From a checkpoint of a small transformer trained on Wikipedia: MLP 1024 SwiGLU, capped logits.
Each number is 500 + 25 x the weight over the matrix's rms, rounded and kept within 0 to 999. Layers, rows and columns count from 0. Numbers have three digits each.

# down: layer 3 MLP down (transposed), 1024x384, rms 0.035, rows 594-628, columns 128-255
# gate: layer 3 MLP gate, 1024x384, rms 0.0434, rows 595-629, columns 128-255
# up: layer 3 MLP up, 1024x384, rms 0.0409, rows 595-629, columns 128-255
down594:489474515495477518508514522496508531482539482468504500531502509506504525523509493499523478513523489494515528513466477455530509528493538460525517474510485503492511503549489491505520484490447511500447550502482515451510514479478541489498529518493458486509512507484457499518540472464521496506478490504521487476479538472483493530556518477499480499510519488502491478505533524511488485513471
gate595:508519512485499486527514474484495517495469524506512536490492545515518508498501500452489462508500485516458483527503487524496437539483526454535549491504501502492496470506530531480514484533469509496516508476501499477513461545471473513444485510461542494529485514459495516462488538469476544506522523523501533471518469456548539519523517506533487493525447490541503497525533512450516471466493
up595:499492529483504473491495537480493494471521518485537507484506519511500537508461463522517497502495441495507460460512503519515526468482522512452511466509499518475496479536484472456483544431487521545542491495458493526453505473477532507523536519501537525515534485465504479522517462511516480501528517514486460521516515482499489571470493517473514474475518507524512492493486513539508482500486
down595:495509495513484467493519514470460480473515544532522518488515535502473517494492491454497520485540492446481469507532478478522514523443529462467508470522475515463464519497496485479526535526492563518497499486505480476476472544505532488482536469506514510497473510462498505471474519523457488459522493510515479520452521505454493517487520469517500484486498475491493498504499507526482504508456
gate596:561513494501531483457501461510515510499506463447514506533515515551494470510539539525493459542473489482513466490490483494516446457487492547467491501523464508478446496475537490495538504497571497491470491485502481484514481485493543500506507485551479523527495528541529462506494502464515489545477509563495482506525498470495483515500530495503522500473484498482532531519478524472497543518451
up596:442460521529534486518516484511531503533474485541493475558506522525484492470542474485528499503469474434526539491459477498523510507524478470471513514522484525511495472503521545467541503511473487476453486517523513466466471512473442457479532485503527495511495529500437502483483493508503482476526534473508507493524478496494514476474502511476463527469496461511526537504516522503502518530536
down596:509464530490471500483511516524492477531519545526502479490467462484492504488508423521510479466528492500502544506501478524510500515495501524492531505486535521498517490513484484524518509508471490502507507496541509460515493522465518496464498475535485498493454535460503526478522488444480494442509508492494497487469428479468496450471485506444494513498487526476488519490494483515497473504506
gate597:486459480480490505510500506539486511481512461528529501504452474495483466506512471468535443519506509519484535464523520509534523457517519496512519530487478473517471513460507509438503507488474520496516501500469470499508473504528500459462517493465500507508483533525520496496493475514503528484530469505497520512503466494538447467550515517490491472491508531570479493476516506493497457498548
up597:470522480493536498477541479482529473495451533502535432522501479494478495464475524520505534543476529478491536497547481512499491536481517479496490488551489519557525512481531506503525494462490482515523528546495509508493512496512505483528478527444536492459459493515493501505459552512543498498488519488540525518486487492474533482476449537525490490522530505500500503470535536475484459494458
down597:460516498470515468483492511505503502476484442463469494520501482455464492485463495495458448533523465516508474485513493473504534472477492493483501501471450501555510502498488508488475525518516498505521494462516465455499489508466458487513498499502471481483528519494527496544470526490488503502486521471544540534515504514516483492491467531518482491495468509515458451489484497482461506484494
gate598:519528459527497510569498506495483525513495525518502509559474506512496477523546478485551533524531500515466522517503517470482484485488463521457532502554495547470509487501550476489526492487504479478484469497520540493519482490471508507544515500491463459508559520519499513489509516512473508548533476542523498487509498515479529526499539487474509499511498451491493494494536494518487485495498
up598:563486557463494489513493486531535502523475529490538521500464475526523525493465480503510467461485528478527541496517486549498495494535485501512502510492481474514503482454481452480511506515532527492496530452527483468495512484487517467522464495527518526550435491533491515517492545523561488494443498496539511472501539473479526472502514489487530482514495509485511523494528530480497454548513
down598:512495559463458541481481458538525515530492502463513502521516508506465545477502531505493516486516501509506498496511517541488532518548497516510508467498509454466450493515519539516527537481528508506522526478496483477491495477497506480480489520505521550536507500532499490473471493502530506453478482485487470518466518468490459475474526502513545427500520507491519516486466554495463470534515
gate599:540509468497519494528502510540478544460498480463498503472445505503469524480487532455455481477475514489546470493492531552489501484471467463495471530534470549516534505473492532494539546490511496504502520515492454534479473511527522503532498527451509513546512504516508532502513508491494490516477453476481508437499496523534501459503504523536519554467453526528487514505458498525509481544495
up599:491520546516530542479509513491475475477483480513519506485454512527480491509466486464497488487494482507478456499492479536480472457524496488433501493495502458532482504481505488546489524518483520491497509470503500532487531492516512503532502455480499566522499471534532469495466490465512502441510481436496476510487488527545458487539527541477506470511563430506516511522489475515529462461511
down599:471520507497491508522476499513513492483521511495500498483480535503481526515505495514455534509471458453484480511497442504512448486516535462496549490491503504518484480515451493496510470559469460483487472513507469500456517509517485534502497498523499512500531528516512552512518460490535507528527491457495470469519480501482480505525506489459454475531448487479515524551491479508512465494495
gate600:518527495497500501455484512503464542456502473485528459494460529544548538478504479485479484548474504536511469474532478470530473517513520452472455471536471471462472484517523494522540523527539528502512466473508457523509457508532473511483530521486484520528511488525501475467520476530546516512510479493504531533505471497499494539495532541517513514471470474485509512482514524520482465499453
up600:519483533492498484506495465479465533518454524526533527544535496525482480507484497489511504492489508492499494477544524517501534531499497505489494541461506501532477539465489478485510525497425492492444497498466532515509528523489510515516506483521496492495545518491503544454541514530505496502488492504486478482512545493515533488532506462520499472507492501481503498529475469535543478507516
down600:490498522489483490484495474535497504526515489496485444510480543488485496515507491488500496508465495487494474463502504472508516541516500488543509481490495470550498513517472495508481510499507480501482492482455484482490497527485490479498509474537478489487489495494503531498472545493536444525464542541480479474498533494509514485502462522500519500506492529494519483484444519534514533493503
gate601:503511464508467474500512505512498507509525560479478483466483461485507502509498510499471534493496541525493500481484487504532507463517524548451539540483500461483525497496490519466521512548501494531477500484516487506454523468530497472531523528479546523496492492513503515518466526488520506531485466512509494497475499457540515526492498521530512501471513507522511488478494492540467475506481
up601:487455468490493519461541468494478557471452516516474474505507515545470456508467522474484536503511449486477473516518488510546527498452484446535523489535511525464481488496483490480465481452526517467515537489476485477496522499510460507465496480532494467520523505467465505543460502511507498444506503570502504503513518527472517501495482520503518484482520542490511513496538482480510528495471
down601:515498551493473490474476533510514462509486495546493536493490514506500442532480485495551474526534487487512531510465448530529484451453476477528542493507470509488496525468502496458487536485495479492453504515491547507492549525516523493433497485505486526459517487521545471530477475470481489489483452475515445499544509484447497490515510469515522528531457501509460546441474490481493489501515
gate602:515456509461482538502533482540499507493503494498495472520501545496500502491470462505497531532493474493505489498471511477467485515530512501501527503537489487525459480504500491477484471498474533509483482461530471498482507503465512522472489472518479476530531509491519496495489491501476538501466526485495503536505475496516530523503528528510495539515505500500476455487486498519524530478513
up602:493501537526542466507495536538556457445518465484458488470512536505512507545528529490484517488515557537518502543521496501494497461514476498502451501494543541489533466500499514501443538464527482534511470498536488527496557497477511518514547525516513500474493506485479516496496510461533514526542461493523508454514523493556463505544459499493481501466517467537529516474540480518496490541495
down602:506488495489498521535513540520455496447442493519484459490482502480450480508460516519499481510526512473490560504489594535513517503423506479528512508484503532500531526466510490500494553470475495524534516520517518517497528515490494481542493446495475493506485501494490534484500485502524480515500490490495543499478513497447548499488545507487498570505505475446499520491548476534493465472511
gate603:511536450542484513495491473511479435485474469531478531508474546504463516481525526477498497453496478509489536469451479466521499499509508503473549495513463520539508521489519486514516485483516471525540479490489524500465486519521500515525480495493537516485476529508508493463507462468472454511491533511488511533505485488523455482457477482517492484497496519507503448509503544511516463520503
up603:489467513483523459511471525494517511531524444505546487473488481520550504560516519508483491498529509488494492506506545548549464517525476530487527515471524519523528515437529484509505479553482537502437489459535549518470509515538495507454518529493518513535522478528515519498468503543479496470508523466509484522510538510496524464488536489495470509432520499498477509507480509545539531476467
down603:463483510512504514503495511473483519496519486468446479528515465498526467559515523523516500539470516511493507482480478418510532527468461554457490494492470495476512508475514511496486510483508552498487509468545520514485500509519492456472466491522460501533484503529532550510486515498523485464479470444450452477511483453509509505541492515460484508447517482477468521545532513475519507490473
gate604:479483506508508500510507502501473476500515528490541504507509483517462444495452523499490507535546539470541494482466494540487547511507499498517493503504492542541506506456521491501491478488452516508470512466520535547490524470482510515473467522525500506529522473502551478531507523484476480526543524441472552508475516484532506462529536463521502498486494526521483536481528529534495449496467
up604:547491531491467485465494509505538495506543502550522480497535466504540517518541491515486466463485456491475520528513518487538483531491493482515504469551537469494476478554496485468542529551470527505515490482509491481476530524505512515475512511481484542510451499512478484494480513521532524495533492505446487501487466502489486467498482465520496469487548496455510512482493521458485539471524
down604:451495492478529478521488512489475509471516460522488491535466451499523494492471522471520549522496515494514510481490505529491510474520506470489486473509533508536496500459502541499450514497486461526462506537500496445493496479467511447497459508482525495498478506514529507504525496504517508496499533507488545517468507541492534509548526513460512534503458524455517490487479515509508503472489
gate605:478510515509515547507532490457499510504535449519467512503508462517470478534525519519515491489518512516475486464547520513539525530480508484441505526495542532480470481456492462494548537495481512504517495506478542474527478481514502532537463479504509485487512503514504502493498520520514492530544512510525491536506488518484448459478522511520506495529477514521526517495452475541481504515484
up605:457491552515510536505528496480488512541449500520541526479457508556495478486527501507493490463498513470475481452468535450529516476478499503491498500489495461498505530478526548508485549509439526484458490483544512514489454511543521492474478478517457511521471470485489541494491487463516490497503500475506469498528482510490447539480526537474478506551500473438521484540503528525546519492501
down605:510507553492490581458516488513500496480457493504517484507487498492526505528535481521493484470511516490517472476489538505483485474502500467501496453485509454490512472515513506520485489527474540445517503529492510501520486511529531492548450467487462550545537470515446510494483532484487520498525493481494504497496487502476502513515511504456491499507510483507493471461509497501522479524533
gate606:482557473467509496496498477538470480483480441495545520469487490514479480531512531476524484515494479509523445459469506542470440546513465503541483504480497499537478501465493533436541506523486543484534512502489487479469469486542539512524496511492484512475547495507559468461505516504501541511514479459533571492507497496517499507518470539485491492515484521501488491508482489454529514466505
up606:503512535465526482499467524490447521482515506495474492547486512485493555516475478478493450479525481493484478480523462490526482470454497475509469486522482487538456488533495499485493503507488441490457472501518493448451471521518488504489480465497443523520443535499487486512510441500495514522498457496506456493501504472492514453494491470467516505484493459515529534544495488485499525472470
down606:468505538506492517485493503449531522458522481485476490496512525474489561493478527487483490514484506489461540469505506474489506488468530487475516456526570478531484507549509513495469486497509488487475500521473515500524477529509495504523441443513506483525476483508484498533481507487482485506560502508517496540524492477511560498533510528551507525454563477491565468526493494529491500489490
gate607:511497480527509459542505503513490520505487433471523497547496464466444522486538513504492462531439537564481496526511469486494447487486496538455500502527495526511511524527486541507538509470512505532514436536483502500515509462461506506482451517490530507510494533440494513476494529525541547490493534521519496452485518496501481486535539500477503508510541537499497539534458473512500498488538
up607:523492456471453529520473483481487483539531521521514492499506509510501521524507502569528466513511523486507487515533533481507524508480467505485518526510462458479475486539483519495536512521536512522482479522497521511489491476532534486533486509508500503508475501471524476449487497482518452490511489483504501527479443479480486504477495502484514512515507474501484527513514522470513520505488
down607:481523479516510522492457472456486515484541494563467514493517504566462541510477506501465473515530519492474504527479479509509527472477502527490478527498521512524541480478490488495474560481522488475518514450463511477525498518524484476523549452506538465492488475502483564495497478490508504488488531486474505519526479526477500523444468544520494489495515474530479520516504487447478516562545
gate608:496512522477565516531550484510483490499521476468498513494449508533544524529464497498475473524499518451543472460476549491521535487519472535493458525468468523525475525542553544512505530543514454516481493493498516504518463524482440463524494499496504518503525492486487459514471511471516443493523503484494471524514476524524535500491516524474462519494525501523503509528521472509465467530465
up608:486484465512485497479464514467506538502497507539454513452518506431516461480503547515468495506500500498491510561493536452468522514483476508465455493483476499514498505468498494516485504540553482525518547516503525481474491532493505484488493485474489468479479476530550473495520455520532490474466522507529458510486508474459487478540471524472498474501463487509512527507483459455486514549475
down608:522453516500501471465504505514501530515462490533465481497487503464462522498525551515538478537504521524529502543487491452507486488497453481499499474491482497484504479517494503511471512491494548507526536479454494536488512486518545515471509464528477510496504507549512518469505483504525485512517508496498458487502533470480537515513506510523524486461493499504493523510511523494492504520520
gate609:499483494522482510502518513538483531500535513521499521534511519497531544485509546484522507537494547524471483508524510474539464465488504498472500473521500461494477486451530511505484503548507534496524524481534496465540511476515488522465499520490440500537491526463526481468476496538497529467494504495515527463505504500502512506509485530528492523521513526510479460500521476535489476474466
up609:501509503473469507492538491539509493509507509527492549509512485533521486494536515504500508533462508498474476446509517513497454505503489500482475489509491466508500518447536486555465493546463499548489492507492500519489503490504466512455471492538495515437580537504465476462482491485455520518496483484531517454507461512529476496509496513518480512488492506536512495487516441532522487526534
down609:504522516528496486457478485523519556484516514502476486538507501477507485494473515494446523490438549506469494487501503526486465503484497493505497514527498475519540477441509498535505496497457504478516512521470463498489493468544468518455469496493537498483477490465504530478490495477497479542508551514531507496558486491495502479502532513512507485527460507517486469502522499489530493476434
gate610:532513495570526492496500455480508470484464517480512531523487496501460513487501526470526454498463514522487539489493449518539508515524459521484517463530527497492525479513522516536459497493513501517448479427460497492482457484492480489478486493495492489542517483488516498481490493528492528493473476482534478523510514437516504484446515521467451456451528485546484482496484485485548471534468
up610:483485481495519542461530488502485492481518501499531505458474506508546498461541456541486560517516470491491499483492495502492533485538489526476490493473496461473544519556491476472521512503528461482481521528503491482505508499517520520505454494502472528507493505531498483521451479521514500499502496504522500477519501491521533523495466480516462494469489463534527510491476501468463485501498
down610:471505467534488490477500539448484473493509519443504461487474525486499501504525475542480510485552490495489516464493515512495492506499473502485511522486500466541546492507508449495521487524516466487514487526482464509517532531475503499503432499508537518479516490517491480517480493504493462479493563514535516456444440484485490518505473498509448484539468496496553545477520484481473507476521
gate611:520499512511532463521521493539489458512479506498496516541475483524516515534487518482531513557486532530509518481467534494541499499485462483451516488499492459551453489528516530503517503571508505504492493484501458498522488505500518449471498491497530504497509529476512486466529513510490460538488488526521481466515556513498466514492481530547508500468492478521491539491530531472495514454521
up611:484504474493543469472518548489502531516484460513507508481521510515471559508502505503517483499528519501465448515523518524518526480508517518451567464517450473494468488520465522505508514487526495544468447475551495535563533520490523531493499457503512480489534531455526502498503511500491487503464480529521513542519509506460489520513527547482530497526464502509476522521556472503497501488545
down611:551516508472505482489504503508523492500510542497474491547572506541492487513572515447476456471484523492524534488469509573521512543492510498494525479525538496479493500530498492483513475504486520508508489492523501485520513501506451509523546505523483530508486458460492482544489551479457490502509542524503467529461501503486455487495504496513498531479534537480449479524516533531527507526441
gate612:530497500531497478492517533453502504518478495509513544451534460538465526497511484508489508487519521506484506444493530495523469535488524489466549539441519520492457508513507478510450510479492476474529525485502477504492500496503448524478500507527461483514495519468525479469517485475510474483516532481536521480495543506475515518508471530470514526452475508493478523534515525502508446527531
up612:510484494514506516527513505487511438516514515476484477446474462514528513506484493508481528512462528524521470443502489466519494505502490526515479452499535477497532471496481493498486466543477534515539536513480478523481508493511472511540498496493448448504499519515551470547484505541492506466455520506484535497506466474509556524504545530456463528505533517498493496516468556465449542503499
down612:506500494479545487529484514498469491535463485489482469469490508548496471478502497500491568456518531513489488449527484481517496517500498504514480515468486543566511523502516494539488482491515497521490488532511512477492510492499502478510516499459485429519500495478504525542489519515533469468489502521522532476462475495490532499484490518498480511519511513532495515472470513516510506512480
gate613:526459483492466496500480538476467499516466533506497481490492467502539488535464520489504467483460496518482535466505489509489501488495529551503509503542485512474513505468498507526517498519494542500497508487518517482515506511489510455488500489480545510505536468517537498476481500477501498540503499504508493532502484475504523473446460495517463510464519495554483466499475539500501480535500
up613:474476519481499498488518470492501481501458517503470476490515549522538479509533477469472482474494514463542518496481468532538492494522508549492499510470542508515483484497541475484460482521498484537506453500565521516494453500467510503478534536458517513515497547464535486494488498477512524458463512482519514525533456529514499465506490479531492524522509509498539468543470514495521512465507
down613:493478492486494491513485510504512538542499486521502471510517511515537479533525468527522443469502496473525510483510471496498547484528516508485490537483499487519504469512529528504506492480469432445501501473503510471481460515475489494514503522439475523516504483525545475510505524462520509487461477475532519541504475502507492479485471499488479496535494501512513517517505553442489513517475
gate614:489520529488516508512496491520516484514462480480481470489507514482477507483442485459496491493508519492497506468489536524519474496484523496474542523499480496493487528499480530501475505547523498539522500482537469516521508471520537488459555508462504530496470554486548474476509462505485533506495525452491526471519461474513489499504525554489499481461480531501500472509488553507526490449544
up614:525493449504515535506529512490486494502503538480542506464474502468501548475524524482464486485481536519502498452507490488502499532508480485488504469501478473505507495490501480522520501508493504492521501507502506534448518491489484496480437511509475482502512536461491526528473507521495478535478495542500476529510543460462490513527501477483527530489481454497535484523522466510516487524483
down614:489468521435475515517495505525419475504499490498534487476448513521492507494491497470527489510539487488506503512513454532549476510513525520509495482446453515521485520574517468547489494538481477455497505485483475510487521497505499500512508482516483503505505501538507506569508461502450489508468459485521513483490503506499469451512492483493512516508485517531479478492541498530492496537484
gate615:507540476511502505511514526516543510539479471497515487546535482511504474498468473514472463528484537530496484522482479481507477476474500464536496479458508529517518482457525497481532492494548510514526477469510487479473460503473486460495501480543535463448466535533484525521528497460524488489500499511498559535490479487525503528510493512498475481491493519526502540508505494496496450458450
up615:509488493471497446504510479526525464501523505501458485529529491481458529508481515507456488523500484465507483523482503486466473519515543500537525497483529461507523494447527533534489535517500528523473497512483504513531467516505491448499504445509532492496524500522470467499498485492476531452503476520473507498517497494479515525474478533460489510507516530447457527533489498537518530504487
down615:481461503490523505544492457478500460461530543541513476520518470509461499469516495534469505506474511503490529509516483481564509486536490523521446490486466466478521478489503484498488536515489495488480530515513525510529514510523522493495510519475530468469504520496503500513459492507463494527525472495482490530498534504464476450479507515483488497531499482526494481497493482498455491508550
gate616:538491556483460493523489451498459470433470547514447492478448486530505502536524485510463469526505456485476519458488475507487537512539464501480516530490501473520464505520508465530489485523506479446513487519498446503489485471512485549508481455478514466493468561551537540522481456515511483477495501456524466521492476587540540470520513540530493533467548518517501500486540481524497513462489
up616:529464546511477490543475499463525499520497516489437519463457569517470498505488461518492524472564500476505476499498476529488493456521548511486542524490538492507472472507473481498483525465487513513469486516510495498472473520487503516532499493485528547486483536478535533505509443492498510475513533466463514453512463544476530518515513471521517518454511525527477487466524510524508517522524
down616:516481535485475523523466506529517508488465557515534496486514490526486449496500496520527513476537537434517535486507466504430477539510542512493551488532539496482500505476470533498498485494552473482502474540514542508482466546515515520502522498448555528505510511455499496519582470461532460492518538451455541459525469520507525518472534481511480536489503545510491489571501522515491475499496
gate617:483489544551518506523514474528453528500498493479520470484472481465520469484464486495488476464552461475530457455530486492500541538486481497507524454501519472511494487509506496513526494499459472463485533477504474462523516488509508458510477495515495531481468534529525510475488508480501484454519525534478464497500489523524562520508482504550522523485507473531443484520498519487471494443471
up617:464492537512500490516497483481499516507539497488498470531493498507482520481501515471463512472531488518498503504504475507552484512472510484523508458534487489421466487477537472534506520455499474493465523556547495456501542518522491512518518483521566577500504497507479508502487543489479455521497506535513491495492506529509464491514515465513460470502470482497527522462442466502506513528488
down617:483464540495513476542488493512478498496496464510499497509500521500469523493491493501484516463486505539492503465495444516502499502507460495517497474554497505421479505483491490513502516482562472519485500554559520459459523530493489524509497460525542568489505508486525491520470524501470468507484489515488463475461509484477493488454493449541496493520509482552522503462492549474525464525513
gate618:508483522492533461499490554480497485521458494488541474527461474488484512560483481471476485516519527489480501469493491500516499489495521492497487466519497537477519533478544517536513504534499465531510513478509548507486514485503477509517497497445478469509521482495513526499495469486473500478509489503489479518514494531520509535527523543497459463456481522473487492480468522523471538478431
up618:453468516474482474479515479527496497490533497456525463487501543526514516504484521487518506476528500479532485512476540471515477473509484499525524480533495476493494512498490485480486519465495466487535507475493478506498498519534500540512524514507476455518488494502488457515468479518520520522543515473493485495485526542502517502505478468509532502489465482518500520481506499468472510475492
down618:496520524513486489502522481501470504481461499500481497499479489488482518482536506478516493486499504514518497519494518501478477512507474461507488452483498523515476441483505474488453518496482533522541488500490473482520521513536459513455503489465503492481508532502490478445469498517525505520541527487552493489388481509507514550478500502539528504470472513522508538525510524528468484472481
gate619:500514503483483530492489496480488451519497514511491507486518507458468508501517463484485512509529454506526497542509525482499522458471530469502471522519530474491491482535475489530494484475496482510524469466465515481480455490514441522511496514489511481506476523468499489522493488460540523478507521519513485550511480480510512511497521509482496512481548480505524508506465507565468495505474
up619:506495508509556485516531497461497469429482477496542539542518492521478514507547502499511521471473510489505469497557516496505514484472433482482528511449496492503504494513486458515518528525502491554542499506498501474502549501529514489511511488496492494528479555467512522492484495508495514520472508552524547479496506518520528491502492562454485490498511546491456525502515505510472509497503
down619:517491502497504468478505488523469523429480482527515507508500492511525515517513520460469521493463565532544499522480526528550494468486524550463553512507466479540467466503500500484515548512522530451486488469478534480539532488491525495537518491478439505520485517523523527490472519539501475534534491500447499469517494515486474530531480504501549495502498496502500487519548486460495498488506
gate620:469528515437550487505500483511509524465532458451518478508510521513467526502513521512510478500487559535531473506512513435491489536468531508512559490476464501558489509527494502545484481528479480468552485518491487523482532549455463486493498458539510484526511460527475536482457530508483492517504518507487516448474547482476476479504480471515470478455503518495493470556547516519485477500531
up620:542491528513483480482535498468521541548516494536529494469477482500492487534552510506525511483522481491468507466463439552496522485516488466515463511505469508481506481496543523509474498519511515512481502449525478493528467535485546475448502509454483531527482514484508479525494492509481535521502526480473549513502499520506511508477470504520523491518568486518470490437513530469534519497495
down620:505456471522484487512525501508487526569523509558473520500472526518538520488519512495492504483572492475534522461530458518514464499522517514509518530507490533451487516542485489471476498538499491495493498480535456548495485476510508542460554484533468523512472527482526469508494553543538524522487558522491457488499519515452510483499470481503517474504509485495519501491502532499460487484517
gate621:539457518493496534467504476475496486508529509507527473478449434487521513523467475523467469494502512552463509458528452481498486491486488530492497477493512482544518476516509511500530541484509484501495467477479524493505467466507513519513549485507493433541485504521512511470515543530546524538522529506529510501489459525518487453514495519487489484499516515491491521522529485543492486497527
up621:497520533504508538531471460511545502505471489558470503554486466481543462495510463504505514448523515492467479500490505509501497494488476517541512507491450505507475506542507504451494536551450508541470509526515499516542476476455522545524565521516480470464498519494540516513515507501470538507538562483455493501507520514486511489494490497530532528468493494497485476487541528511517484484497
down621:492483528514502516490486471504517483522479453558508496505476498513529488525493500491513502512495535498476523497501497497506523447536498497526534472536549570509474537538491483458517479494489528530486509510525518483514537472474493485491422521501500479512436523468475459532532458511461505504523508490474459511483484507467490513477503487493492530482490499491505480511463439480523486484488
gate622:510516513495495521557510494517485513493483489523485495499505491544495531475507490450517452529487497551519527505499513522464502468535482453509493483506500459509518490451547491508484458492539525526525480475488464497504485548519474468530508530478513507449494513474478451525495518501506527461501516503462522475484521511510524504476563543497482510471507499532546467502529509486460482496465
up622:492528467530528524449453487510518498535535502541515501518534533459477500511518427501500533495463529470505531523518512502465478492476505537499540483447463502455493507496467472514492535558522465450507515484487492477523517459494481527502504515519488525445459467553479478501547486476508498454539505515494499535494523517475527507528542517441460498468495480508551464509483506516485524510465
down622:480535442505490494463517481496508475496474506518535494524482510474458499532494474548523524514471494470530543485504488516502509461487474535519507526507454460522498505490514438484512531459482482522483463490508516451490451503534521492499523467477539483509472472515467539534489522548507500500544487510523451518512526511486514488500505517507519517426499500529486517494479536502497539493507
gate623:513525482554502457496502510492460512461531494541459501532498538491474448474484485534515532495525486480513520495553502555531520518479493473501509466546497504494535508483533481521544484506463470503504487504529530483532497553509453519501490477467503510453510486504463501491514524543476482503476496496498543474505490506505510468527497531484480514501504546503490511506528537451492496523521
up623:486506458501495464508506476478488474532566462521439487562498517509496488453531523510555495489461486477484501505525500474485493492496524470496466464537490544493522529500481530453513517529500489500502511484458525532525500497509516473515538516514532478504485485496503511533555535502525465482505488523495491528482544501504478492455479509517450541530476460462482516541516511511514505544473
down623:485502511485483445508505517542553482512505503519547500505484448515485517494485521524539462523515523471478471551459478494488525510530514526534498457477518483507488506544494477527474498497492553554508549454497458521497456517510513502552524532506515535497482529488456507479479481528499521528537443497510478472471519525483464514517524480496536425467521517492519503512455533471439483513468
gate624:492547469513525511494528483551480522505497522479542460514521510504557518515496544489484545514506495478471523462497518511498484514523497469447538473490497470501500514550545479482527482507490530479487480504494493511507536478524462504490552467547546466461495500466456529525477460531499478503534462515493546488499487490510496454454493488491498535507503468517482533499489511497521517540490
up624:500536484495521466511523511469519479496487477520481482498526491511507528519521529516481494489522467461447506544506509557508468499492501541454506504558513459466483487489483495464501528511494443460511490485520461520486550506499514537497505494566485529527506510527505474480508466515465466518525466515493537448490551467461520502466486511488484535504550494478502535509532497476491476454483
down624:535477540493561519495523535481483480545516507558497560486481514491515530546505500492482470475468521520507463534547490513458545476493509532513483546506505501502497475475508480497514507491511450489497496473486530506509483503525452508495514539508502492489494518500511514478492462506502496480505510535497508456531484480496522523487468522466526498472473504469521486534466457497493505494492
gate625:469501511523506457483526535487492453463500508487506502484535505526476517535488529535450520472543537494498510459517457537499477487523499504515527450534526457474472518507487459520514536479500505479528457507492472493505505502480523481510498515525517467519492481509529481539513543502538487511468521536526491517505515522484540441493520525519494447530502503530475481508501476491502520509546
up625:541496505509495509519539493519527544483487503490536494499460509488509503481499540520478477517506491470479507470495475496535469522496453482506548522477472484468539508468486469480528473535495529546483477519525521488494446468562495477506510490530498451538506538493470554487496493480481499496515482449493481452512472499535515496499472523491532469507489571515484538519501524513481486487511
down625:493520518513482532496533529496520489526506567491514465445489458502466487450497520541505531518519535535493497498498466473510496527495473520555515514484459489476518491500525489493476478521492487492501531529485484426477446484489525468499507485542485432528465533496516496545513527488501509517497490524494523495510482520486435500499493500543507529493520535522530507493498459521489498494491
gate626:493514478516511524464486545516492502515499535524518543460537534482485489498499452526447463487526484504488469463493498500487498534466495493510487482471502497540504498490550502467470498528552490509484499527496469467493474504470511484485512447479478502470487461507513489459495490526525514514518485538503518538526499486505489521480469499527523464539524509538546479497465511470471477431491
up626:514519511475499477517491485518530477509505545499523489488550523537506489506475507527528479529466518506521500491511484474473480490451491487501432522499517506516534463506467503480504465487539494535493511466483529511547468516487492525463522500470489473479498486501550483483503506463519512567540491471492487528509516484473472469507531502525513493499503490510448487467541501498501477469481
down626:531462497511499514497470451516505498487512466488459477484509486513484479473485517478508494500464543526459482504507469483462481490523466540507560540486506528517500474500472461513485501477457475495536525505534503561501519451523481509510479557490531531460496460522529454552505510512521509500471495513440531490473500516531498501487519534503512506498526519512511472461497509482498516480506
gate627:493542478496543545523517485520507480490509483496521512457532540473495480485531476488481481506522480499528513511513530479553525493543515490554534529554528495532500466518537483478515535486494509528517536496458535515498490471527523483545473478464456480525527499530475503469498528491520522476541501472518492486528538460523503481483521528487494505500447479489531482464487483503446465491502
up627:507490492477443523469533532518476512456463455464496510468481501506473511492513493491515536536499474525548489497525465472550520558507522526494509465494505486450458511481504506527510522533464501490548510480522514525520498521504531527468535539485562518523453494549506530501535518501523464528505551486481473528494524496489489500470495500479524474480478481459486484518472463531443529541475
down627:457513475504533528546553487470530500465533493486447505500461451517453504496529539475501480494441498545472508552466493491501546531502446499495521435491520502463517488553534571475530475522468530520548525492486511456506485496478467461532468469498483470466519526484487509463482510486502529471471528464525519507513537480480498503512489460515502525508493534514507513514500510468489477519501
gate628:506482480514497508516485488524505475460477468496479492498487533469479513566496456499481530527509456473530503484520453466520489489514530505529474490476492520525460497500476486495492524495508484477511517475491543482504499502473472508490471497505458513494518533473496518522511516503524511516487490491531518471513551529463494497453451491512506444489476465507515485518493500457571513506446
up628:519483476509463483456519515463463538488505503496531531523522477457529521536514480485510520496500496474507470491494495453482513557532490519486471545544465528484516504491509490545496507507462483492478483494537551479510508487472502540526502471512486492503533477531534524538526552521523548507543516529532523503508514506493522473484462500548476490531532534546493476502518521516463535480478
down628:469491505502545519507523539503501517541521551468491524525501496492504521501541507503526489501493473531485505468495541513515472545485494470519481481494495540499539471531483491508514493506517528525508501497507476517461493504530505517510518480514505514504427534476502451456455490523457455493503497497492520519474513482562487489547506519498492485456479520479513482458522525502490488497502
gate629:516518526468510452492483510471481465515502492482503510526473481518502471515460469481520470535505499570534517496491469516497476454513529524450497510532534543500474502520497419467473512480499513477478537495505481518532514475474486481472542487503514509524528483475496489510499504474489457519553516510469492501481488486476497489469480508525521504484470515515540471484518521504489496495497
up629:489527547496506488461509488480540480483533466528536465544465470494538514460496516498471485505548506473511489485535449524536520493500536489530476519486519471509499514504457485507491513453519478514534532531477488481521478472491514522534516495526549508499516492538490505497511522505450539532502475469550520488475482473539504508500448517516482496529471487506487471515522535499500457479514